{
  "hidden_size": 192,
  "num_key_value_heads": 9,
  "intermediate_size": 768,
  "hidden_act": "gelu",
  "norm": "rmsnorm",
  "norm_eps": 1e-05,
  "init_mimetic": 0.7,
  "beta2": 0.99,
  "lr_head": 0.0076,
  "schedule": "wsd",
  "final_lr_fraction": 0.1,
  "max_seq_len": 2048,
  "train_tokens": 303500000
}
Each number is 128 + 32 x the weight over the matrix's rms, rounded and kept within 0 to 255. Layers, rows and columns count from 0. Numbers have three digits each.

# up: layer 5 MLP up, 768x192, rms 0.0792, rows 714-767, columns 0-95
# down: layer 5 MLP down (transposed), 768x192, rms 0.0768, rows 714-767, columns 0-95
up714:154122191110166069148132103135114134160133123132162153185100068102150135120120189139113118082089142126172157108115100141132079113157050118153132137195127117093092092125110148167121138092119125111148158171107062125152146128125137151109074157135123195106117130112167127120123052117063160100
down714:130187145126201136085103229149055157135085214155087144178126134144129088154094163136095128159127128174143118133118149061105101159130200128102143071172155133062109161118132122137073112164208152127147075131137101152181128121141090137076147152157139151129104133082143135130151152130188102136
up715:075095121117163096096115152120097137077210130088159133138082185064127103123094128108119161179137125102094088141148173181128073136097082090185054108086171152088086130200101209145159116140049093137108115120161085124082122123112119119133092107110078097116118180147119145120182121148101093143
down715:130096171208064120155134106127154155131074147099115126133164144158127136135166117105142164087110109128123136075112121044140124103080104114166084088108084106075138118123142122058089140121107159163158131129155173119187110095093145170150135103105122145093134147140078085134145178092169070121
up716:173075085132150138118137130082182063131155152109167131084087183115139154064118097123183167169131102169071094113147147103107143084104158100085176110129125121160111142176076084102173081142096146114154136092148120162111097097117102167170116152199142216122070084078169152121085113115111154117
down716:135177113096136148121094086134116106143096139124147158152122161085088155142148133159152142113102099145152124082119171160107125109152137064132088145145102090112195178134147123123165229136123076025096193091167063148160156122119139061130154093163126101160115092130124144176143181126131140063
up717:205091145193128113126148127164100069091153064118100109125108153094144093107167116172122133195117176171137118165071135136185079180171091142050099093157132116113133138162142138125211112188133191133148094122095127126137214078119160148098096149114142127177124115120182165185128155142152094109
down717:115207136072149118195101150106108119115188172149151138121071145112139128118103163123137111100162173202129117153206088154136172152107107085172087139127117113090121140158152169088078147091123142096112106152121063150066157125118068153156119082139114152134120137134074118118102135161125145110
up718:115119099234121097170138113078184165157117150085149141174222095137139140096118079071066038129143061124121087121149136156107152102136054178121182144140120117171145156090137177130141101127123124069062126087118124126103127089165098058142061111099136154123092139118162151133138126112152213154
down718:144101106093151163091097097102061062120135112140109100102073111176128144155150117165104183155120129109122141095094146099150114120074190117119155138088163221136115158200124096209164083134100079151177184111117159127114117090134134095106152125145078131172157093105091167105121122108129131123
up719:077103115153106106094143116126166119174108055120159110152127145157147081114113155123101121125144124095191138090189164091132146157141148126125145113104148119122188179148074131152133132155163042127167180137150139144184115085167100126094125195106145145165145104142210107064100164163115092123
down719:118125144118153146081148204131108129130164119177147080177129148102159113116104136128113099149147167137099160123096104094123132075129055161110103142130090114117151128145140117113046145124178109183132147154100115131095145155082058126153129060106101143071146072099111117114116110147123129194
up720:153117080115114109111107136149181122091137121140118165132082158133195142091121182182107159091115144147139194104123141116106142124099125124065119081146133133158139109052119148117125131134180090123142200137124130119124138157141125154118128105103077114145111079161091153145076152130174158088
down720:121140117147069096117143131113088172116122144098077150122107077116082092113117123105212171112137084103197159105116101091112090120143118152089128118149101127149154122070181134138139143110100107187168132152143080126159115153152113101191148144177168159096099079121135120105138103105146099108
up721:126101091140138150170130140091153066155139120114164096112114118144162145139066132181104124128126154188117136137110123155146135102160098086121152043169151154136080104096173127131123123153093192130177119093077124090084047103174105169143070139152095174215098138090177106098183093136115124168
down721:129142106134102133104138099059139102076107141148110103158148081172117155139130083102137076199135161102143162152111155121107167175150099159205093196148121181108155153219168081181113074114198121102148161124120139159167121101191133137062135130131063098128121154123156122139100135164154067050
up722:080133139151149085136140125126132093147116101092121117122114053103171136137120128156159166147134099163195176142175082115098132138091151093123149124105076122141134143135164137164201084107165108149113137120128241105130104144129198127079131062165120096119122226148170138109084172154116160119
down722:116129200111156111094108122086138031164139141144171109057109116101123155111122158170117156094148081110115104083079099116069112127083122139064148137154160116130144139093100092177229146120107091110131107093154176119083029121158122131149136183142066113149156137206101167132167186142131132150
up723:073110104155118133147153109085086104169111123096137153143126124168124133116118108164103095113137114116106145068139171137161128078128065165093082088118151069123146115136144178144196104159098116113115099175160161146139135120055125102094086152168164102176152114119167203125144082185147143155
down723:111111070130173212159088154107131130130147177095122142102176119126061117132133107195125080146107175159151124067090102160154100126071122155101144185235122142159156106089133201191179116156117137127105117169079130131114120121130192151158168119159138165109092122089092153084144066107154074151
up724:085120125095156131113149103109181108157145095111141140172148125129137165097164097116141099135141079117158128134130134104137173105099154090143080087141131142186113076100132122129088111139100142099152139117142090129118145141155155084132110128142120169153153175150113161075124069150150120175
down724:158109131089125128156117118111135114066122130123100104169096141185162154138101143107140104154119142132151087083067149170131151109116121078122141129128140157131099119156075122116111118166110104174100145179159127132083109142145103144122191130155196148142130101103149127160181174141136095115
up725:138080172121109112121126137156152101147229128116085127186065133102131155126127171204125122122111129186093159141159140147140114162146131145116120139110141155086073205133116132105151139135138181130176139166028155079105156130145175153162102089160178144184115116084165097102115178136127157081
down725:142177116156102103177143136108115065143132176146095144068101140112127203158093161140119179092173097134128101143187046072139194128118073107150033112110148164112091151121100065106151131163141144167100165160139077141107156144177087159155149032135129055118068091136073082128122133185106068132
up726:086119167159083104154184141144138083156202136116185174087142083188138184107127112128129132131075170094131203128145103070114119146151154109166165080130142126139123159142119135150090150085146141139153143150156147109181149103071110125159134086035161120089106138126140108122164125107134118157
down726:169094126150157102101108101111136165131086090175119119180110121120117094133099107105136182114090114125220094162100176090101138078133103145147145122087086074189057132129108155082092111147088150143178095096098101095090101125101173135126136123107088150099161161123118082107143135216100127124
up727:114095119109150119099128164113111182112172087063125195193112106075147163144152127085114078152158175170118103140127147178156108111104130082169093084133094108138091159090131120088111121110106081149104167179134132107076078156131173183122127094119086158228079133102135083136171131086095084135
down727:106117103089116126067105170128087098159169097147118175122175126134079141171090100081093102179128127081110144120169079084148113103137080155141107061141124124105153105129143125165083149133127126165143141169147140123160154140120130122154156116121138138155112116154094169158131143072108062193
up728:120135148179167105099077140148148151155132163136117130103098111071105126106113101128130091186148112122101120144087154121117146116106140112169102114156109165109145097121136097137106111089110118184103088131118197128090142142109131164123164084149110151137128178208088142110119153147129128133
down728:132159115172114141151115150084136090158142110101115132136126139113157099090130211100148165091169182111151125134108110103085132124165114154090093157111127130158090180138195126150184100155088131151132161146121064120164172096130176134126177158166098170142116178086104110127162142142128089131
up729:144143100105154164136176100072178096124137088095149142196111110182131114101129173116138147157080109138193105184143181132126103116166127137106126155122118135159134133103108139087130127149141135105103138136116157138127136128164137166110119086094100143172144158224166105109102143153177133180
down729:137172152112140142071113113138076092152111131172181106101126206058102134110102089138083110109185160186143107087084099103082154042139130170163159190103154109083112130093146148121130155142195153134164162132100123186144092141171126139181137117082191120098153126110117162195100210169136120099
up730:090126141097146079180118125138134124157180151108162125085049082103171126076121091114126116179072164134133182160093109108183078081188174087180066094083146150111095165137165090110165113120082143183164103118081156148087116127169156136174115138072160125114070151104145112116118067130149093127
down730:128133147118168145117130209083116136120147098153164129150131142101093103147121112157110064113209160129168081092117146122097126100147075175153100066150111174117161156117072164092117167134133147147158105151140209166176120171178158135133135125167081145136102121069124089115099075145138061133
up731:105088094091129160137149159106091112145131128117123089170137168128113152122129167166104083105155058140158109088119125152151155132119069114102123128089063211091140185076172130145138087110116146081109155083217166125002143166118186118137114155126079104131132127149119066098138091160095209140
down731:134145162150145115121121080139125174123142156133135171052128122080102159115125118187103143142128168085157135122155113112056139104076156109074163112136150071130118165116109083123177134109127145125178100116189126087157088117156137157117108151148164129112082082119133180142034080155123108103
up732:106130083111110087154150220155131157189140129081142133122098130145107148114166053139140199155121071129166134082122075121132081132143049081130072115145109086142053166143087167124150147165134081150105092128108081120154102153133116096170135153103101162137118092093106130123127111095131138119
down732:134107200141131132171162033105113113141122103151118135082127102135109137160118130160108104123122105189136149123197118167123087189104130172159122093093161176065132131139071207098172185087084111127137082131060138086165078132140107088167135112099147083112082136149128127144155116101093109143
up733:117130081126112112152121135073151149126122143151194177156066169167128092155115102133151079100145087101127109125153140075160084108119114116063151138143168077104101154115175149111118122150097085127106154136127142128100116152123163144141120057111133131157156169080146113119120109120121138141
down733:126144130196105176120146139153143136155151149096143122110107134128106158131097138124105157165178090142147092146123115132128126164136152092134126138171089162117116205090133141118164079103146148147158136054149086121180127124086119161134128176169080129128135167140119125109110133110104086126
up734:078078131134139137128059130132089078139156074114181184115126136132143083071087138137161104182189083203170131163134108123101154093099116177156129030092083150144131121154090108162120124125134118169118155138094091135096097122127164094132118096137101114091063167173133148120123066112151162111
down734:123041140101081114133148108166161151104117151105129134083152086139167117114140080094161110108062156088096108101119112044155124150078172106078103096110151164130082189061118123104077088121136103042171102101123154068047141167115091145112111144096116145099095103134199118137113152144162178152
up735:075121129149103116098115104100091168117169111127159139115136124125142096146086159082104106127092166138159083169150045166141128118141118115103096073159178095134097150130110156213120098126126139113153133103043137132123120096169153081072139127164081128114062174136167123065076129179152131126
down735:133185133101124100120153131145092135126163126077152112156085061150142119124069101122109151167171173132170114155104077218120116106099151140093131171111181092157139110193141101119153160110126091114139075114106142114093050220109112117122178142122128064177166101150110110121181124119120144119
up736:135107142086118146096174115100146129171131066110162128147145111112105125128128138105111174149122189149083110159104139154147139155183092110108094079132120070150152120059151139106134157132172130176113125151191162117130160099100158128151106101064089142192091107108188090125126148137201142166
down736:135145113114110146142133076113100136124174118169090126167098144129093146158121110127131034139120100124173133079155114093092128106112171173147106076155097121108178130144148105131134139150141137138097194113121113125145110133140086081135179118112150159126123112136121139162160156113135149135
up737:158120131153141134126207107100137159154150105104110156148075089122115145121151063136163125075118119165160131138109130100139121101140097130125098088129060084138095157065073102136168116134141135111165085128083152086067116133110147114091104013118125098144047171163176116051110135115140164138
down737:140144122179128127144146083102089082142111145113149122167130125172112158123156162098053126099211124139087097081098107122178145160167193089109166094177097172100116118131137138126116101129153137109093165141067121108123074105138120087092141102078148206122116125068145163163127168135101103150
up738:119120100124111140128098090105119102100161139124113129120093117127186128155145165098066103142061114148101145153154148144076121113088141106136129122129094126162147146061073107146146091118127164108121120166094146055132099114117176132191121072097167146101088114155131139080156138179124089128
down738:154095130109163090101185091136155126125134097138133140163061159140106157136171170130197105142134086129160139145169210171123096132096173085120154143113118153094070155192206161050157110132074160137107104104147078102067060164135093102122155150123161074123069047141170103127113179120059123081
up739:098057124132178094096179144118051132125155106111154167163102144120129076128157174147127127160125194155159087157178109120152092119099138104164172135152130160111143163076111184137156113096174112191168074080082174098113140160200157124144131086152129104157136147136174066113156141101092146134
down739:150120122081103092109119148154140086044139095116052102059149072073083117126116118084062080101124128120134138144128171146110106122153160110132139173144148163146152165161105165101143137141109139092046104147160124123125114089212151081083088169138122081087085159132150118190168151117158164166
up740:129061121110194078117181193077140190159160104105143121082112119082177088139116078174059118183149107076155103161140116132161139183117128157183142072102104141094100127155111160101136109147131099087082150150088106171097127118156102067120118118031089164148131090136182096100098098146209174161
down740:104109100121144088139147062113103093201099115095234173095056080150139156129079165110124118159177131093157013112146147125085149057101153134099074111162132172071129176119070050089125164107151125147128103157153138124077081152078152141077066133132106091041112170131163148045089143115141084141
up741:147080094136134124141153154098130144118158136106139122113046094116116129091086138112119092092152110159056137133059115074185140155065132133089159103085135157143115133157089175134203056165101181126083118144155158115148153092123101208174048136099136121103148126149131151097108115125215173155
down741:192100109160175146154157190127148209091102136145108117132136129105174127118106155057181114126101154118069138164112102130127098145140136072095124131113104163114103098123123144141083070105125091121091147143191076138162172139104070177128143138105127137124201168138143146103162153164163089110
up742:099081089108121120050147091141083175124119136143133177109128172124172162128181118162178126105076091072187164143115098142127132084108128059081172081154061152179121123187163072164138122134063133087111111064149092170147117098173148144156098130110087156198090153149119067135162168176184180101
down742:162108139155156091168151157160162060146134166131096123150161099118126086139078193139101155113085122154155090117108101158149246138088117132147106080149210115112064136163170165135071144143124110033112052129188087137135129143146109084130185130164059154125157133115136115159060139114072136092
up743:174106097133094070139155156123177117155139118107184137127102164156116149114200104140094146108070132104132172070116107127110169087065183116099120113112070147116122140101148094075104090081074110138134158127120149109156144173094073147115079097197120141123109112102103164072181165127132109106
down743:113136149110177142147124120140094145168087115134095171067161078084104122096109110089104106102164148151183177190107110160049123133116136142148120141127222077090140111198162149100169199135113151145110128109167131173097173164236073162039138120115084109124101132107070103150097118150159132113
up744:105067107123072122122172171153162147135114077114095109065130119103108089096153172163180102162125098141078165119107160172132115074131110107140159099125094101093137152123124078176151134187161136078152148143109096103185127109095077196156095128151149110068110168109147100112107091131093159113
down744:115107110115159137110112113115105115165145102054107061103174070079067164138139108193025102130107180117150143143105123141117161104134160193090110149107129141141134150179118107109110133085093091058197129121138127152152219113161191095136132130143144158105127116152106197117129136091129107141
up745:129101131146128090193120167141152134146137110107139121125200132132108191141154088095103088128048194151159147136118151116131128142153150153131155148165041185173104198121187121080160129141102171109143160189124147144155127145138150152112118121092153114154103083138116150094085143132129119061
down745:113134103142137134133107167099164160071091189097127124119103162066078141063131099118089105117160106135134116144138082173182144122175139128143077193126118146118135044123127112141162111156126114106130091115112092071138101116178164186195104146178140173110142178136153125193125106130149105132
up746:079049142134148123122132109129051150082135145145123139149104114119156109157111103141146098125092036121125148123182066058113122136149147142127144138158118158092132157150141060171108134156068135142125155139158192128151095134144172146102103089148142133200135108149168181098118103125125134081
down746:147137104154172114183184139107073122146173116117141131127098130103077113130164130133157134114152197132099131167118106176159135140149141143144135156130138136124094119147125135127071137089113103087094145196062135123057183116133097063114147123141130109124073128125141139089122097127151156185
up747:114075102157131087077078127138121154108135073134174180139134121052165102090131128112114161193113124142122101104129119151113131137099099094165122062177132162147104169123102193137160138149190120180101090126098156081082155129146126150128108139131068187125124173105151051165122113178193134142
down747:133113134136123110142081132101127122102141169128100147134137123183135147093171106089150140195077107058112112153174125136164155140142155148144063170085116138126143076105114116188121116134074111134129119153161123174139187109125143094092148108163138087137121136094072140199163132130144182107
up748:134104097119133105138151191117155166189155151128116196102168144146149053127165120149151102128129134115181118142142118158117135117099117122141108088122070145126169114071105200123113112141116123165081151125117152171153127203093199162109129184114102155151146095176149151114165137099132144101
down748:189144153151135102108191086179108128143106143149132174074134126123120073109108116101121186107116129133086074114143132183141138126134092097157126113100101083200171092080157101099141096102116150075127097166114149101119143152149154126154105115122142181187129168130163132181099121174141063095
up749:115144151148089124100169120106168107147146103113155143140106127146130155106151171134146155126073090121096109143133120106149135137130122154079169139090117134159112128113095156152182144175105107117133151071147119121064129126170160137150136105107139120123160196128147128159151091173107155135
down749:142116099116116127122113109104090157122086141107129124097148086178136146116126083067143124130163139133159142090122171143118129156129115083117096158130125089141112149135143140120074128094140107132133124178110100132121063150120117143068069128095116097108162150107106160127137151141135117134
up750:126116120142085091120155118126149169123180053092142147111118078126121160134189090118170146120154167133138069148095181120158089117086119086156147111105114117149087117129135058138146170127121110125115142153137171076150160117138135149132152147112087130106116116133102142157109202113161176096
down750:116106137085141169115086126162104134138163119162107112137122134146107068114077150120120119179083136129122129069123165056071110088126152118086154156135182114081117156153146175067093159143137132142097180087167127166134105169112119134087103103125122146123149156134130111045121129136112075095
up751:168085092126157118131077147107181134108173105113148135162115145130146107121102164151115162107142149143086127148117131097097130120183119123111148110099092117079134129126182106127131107182148107152161175107173144146149131216086106172159110125154106137155123174128163102120163098133097144113
down751:116136163219157102090134128072093095137137185122101150165125153102106129149135142087134128126119149150151150144125155183105119150130134161126106161087177125159130064094189139125140119098102145084116086136140112178074047120113153102121133125190149130124117059101105187102071168086166147168
up752:114061090145109083161183206124064109125136105150111088108126124095140142083161099107155111128140099102086057151114130105115104114126119078128139161081110146143085179096147093140179101100040060126107057175167167100122167074097133195179109171111134126223116146177094093128125106137144112091
down752:103093141129140154083139083203179188162148132145148182121107126169154050143101116148117100119065168109124160170135108117114135105159138121104110118105120110142140141142108182129092156090177130091108140144138091161050148128146143092106127088116122096118144114137132153150138127086102166122
up753:091104112147087126146157163131116100130129069122180166145111129092141141121155138144090164100156123127115110158120148138091160108084081111112122066078080107144077197107152128083150141151099163134158112161096065072154156112166135144201111114160106117152131170088137134057114114139132115112
down753:117126124134197139147098107077153150111134150149089098168150099062108106130171089156133188081150137101139153089074064118122105198174147180120118121112124148149120113167143143214102188138117107120108143119094116151180100191141101127109187090155119139134113195164110163137138124137125148103
up754:100131160133168107152148169101119040135138129105138133129120089132172113124108102078150055126149106163131105176123106086154127133095103110110136093156154190126136092106107111177149129094078139109161126124123107119134170135167101094114118093145109148114136129109125130072132128173109167113
down754:095135118110151131120105097161150162097095097134126101113136157067114100139102054173113139149161135136086163123151110143105190116088156191124096165075114184158177083081051131109098145161071176155124175138149165111121108097164150157139174157139123106151129157136099114143176135131072148125
up755:124104131132113143153120109115102099128152063104148119120075126074118133155145097090132134147140156186115097193130107083147124145158129111126134136128142170169079172073142142156173099144151080167147154127095160133113151103164177194153119147095121147165078177129145155128161162143114127149
down755:113100174124115137121108152148118110136124166170132135172141190155092149173151081147165143108115154094179088117116101117134138142163144102121107079138183147134165127100065131162108163177124179137157107085141090141151078137121118145147147121109168113134089131170103160101146080114120127191
up756:162136142193090068102123084125237178164153084085162101097113108102183111128086087135078162116138119123128104055106077093133128113196129166088136119067143123085076156151124113098159171120089146102116145107135194130135116142162139173117142125133116156093062133151128178118092155174148168168
down756:140161108139124179155199118080120093171136158110129101122187087179175177159089118058188176151172137135089101136162155049091148195068124068131138152131138132077170120105154129124109177193147145110167087170192107121123154170130167103088139117122091071122094099115173177070110113143170168086
up757:159113115109149105142087105120184151098157170113191099111077131127159098077095142137123127145099135140129120097204162168131118153102158169144120150133157099094115127126076167075119117123093210121125147111094133105185208133172143116102113150111106147147140148089145133084114045144150088135
down757:159140166169122163131181127160140139128136109095118144080174107172147118121171105094131134125156089082173153170145194175080121142138099072126076152144117080103109159114213108068118055090126119123170115161168137080132084127089128136108096166134131205054179140160195096121131121105097097167
up758:110119087151073111163105129074199094120180055084183175097160126119091080141102189093160169133148159139138112160115112132127132122071114147129123081154107116125198179143116105148127123134137083176122119134136120116140161185111083182144164139130119071119119120161141099107134097126148128102
down758:134152174119137154138164101136099128105124098186053098141157099128146138159129140154085076078114171111157117119132123101128126169160150110144134139113135107203149093093099087100145067140133126109199129115150119160135111132196138137132127112129125190127080149102172128096099095166128173154
up759:102118085112161092101125102139175115164139097118106112090100110122155161069092119135087184128135105167147110132146080132183078088081131084103084078173189126168159106100102187176152137192117108100105147137137123120094080084095111164208097162085089112143106149105109213105113100102159097151
down759:181155138159075162137125183132154120107076096139166175162147153148099097181155118117149164116183097180115177099098146128127159123150178169133158161115109156109153085114130073106143141118113117136138123137078095168178172079192131186137175131171180147086112190116172124073110071120146108113
up760:103139137141148139188190107119061081113164087122176100156093168156130139085147152169154153080159106168103144126118150119127133133136130145108135096107160159170098129086098109123193091113113104150171184146158068118050148100095180153103138159177131090174116135171123215141116133144166089092
down760:126061117094154107096152108121170166149108130159153090132137092108110109156156125213121165180139098166102105190053065165101149164149123124140169183172085067191105098097111085152115163213114147108216164163100120081157126180201096161198179167141083089156116200151094164112219162066173131117
up761:118160213135119124129119090150144147123107122116122157106167102118138125144090089144095112072149115131171113140167091144134119119137106131161127145110114159109147121145093128196125119109118169086109172132111155112143109114169169076151123145157089110136105084193107132110150079135120131089
down761:167101094130112108129172139087091122172099174146108107106127120165135118114150112115165128113139164137110113137095136122133147128077149178096144147124147137122126128153147126099086095121183076152125076123094111176141109153147160145127098161125132097111092161128144116153113120141097114126
up762:177119067165120089131128087123150095196144128059151154123171157136174133056125165090101079109152183120059095055175158114156125123095178101137111072100116156106136156169152139083117116116079115160120108157160138125145087128171067122104154148109109137136154101164177189138114124119142093147
down762:090088129122147175150128103132098181101126126104134113149100056153119100132119113173176165185100086074163159158157109089088146058157136127186109159060167137147147161157156113102136137117084132211113126111070154167120094105063186079090128136145138196098087126149107128079128165082117173155
up763:038110152189145107132116164129183095093134137090117159169108131145124131100130090138147149144186125170126112181177136137162092145125108090157112094134160153143194133129136170124101092115082127087103150127068120145098128093121174124179146130052089090116113155196073111138172117179125110192
down763:150149114077103139160161121132112140091078097163151112146126115132145117110132108077150215152106135151118160116121126100143164106103106112110145170150158074133136152107155170133086101205183190141140121068099154060148123176146071080123101135153143119089138150127142159123086133125117109058
up764:118122098095107132062070152110120183101115147147117099172134112091126115135126116194128084148136192142132140151148167087136121064178154169173101103114166105097117142155113113130117103131084114158122124119145145071097151130084139126104095139152121129118120159147133109153121125120167139142
down764:110126127132155109178090121126145121198137134152134110098168132108094176124125108156111160178158122151125119113098093157126167155111135165176121109116170151087166092133175154126139150089128140141095096103162089145174129085132133120154130112149132163129104092067036125126149121159117156090
up765:101118141143132143106115140081141140134134045133128150143112104089132153096150143118151105064154077137137148170202135103139149088115155089143102131117126137086137104127155157084066139087065126125106182126131110048139165192209115109132143132117142125122139127124165115149098107199083166131
down765:102103112147111154111118113171128113088130187092136103162142125125065149106163076153153120158142108141187123111178129065111184149185156094109141121107154173122132101073104104081104083157132066127123151165125128139115125125112151095116141122098118090094087135138166127110094109084104127125
up766:138113098092178074118157117107120112145120092139136150112130099146093177147114139162093090117105119127103159166110124116145071123095083152161088146162122160158127123109147125135173136119072105089097098107125161096132136101151119133196076124116086110107186173123164115099099081116167131124
down766:157076119133140124170164146172174145137145119151146152107132122162142022140163084095134168180079112137118100084087098119134123141157162095126118135110111112145187169130017069069120166152121104124117098120089136138108126143130115112109152167142120126085068076093090145135062130075109115113
up767:118131161195129039146104180117123107124188195097209171162081115084136108118195145144107142155064162161130144163115102132126137144090126165132118132118102112128140178144089114097079167099101058145173136130099131102151107118177114082205128178082140106140084144138134119149113113101162144083
down767:124119144105139141149142093136140180126146109134098092088168180097148142104121161084128073126103068130108169120131099156141101110160131135124092126132114142162156138080106154122133156125143145121103203128124108087118113131159095186071103066204068136127199081148162112197116088144080116104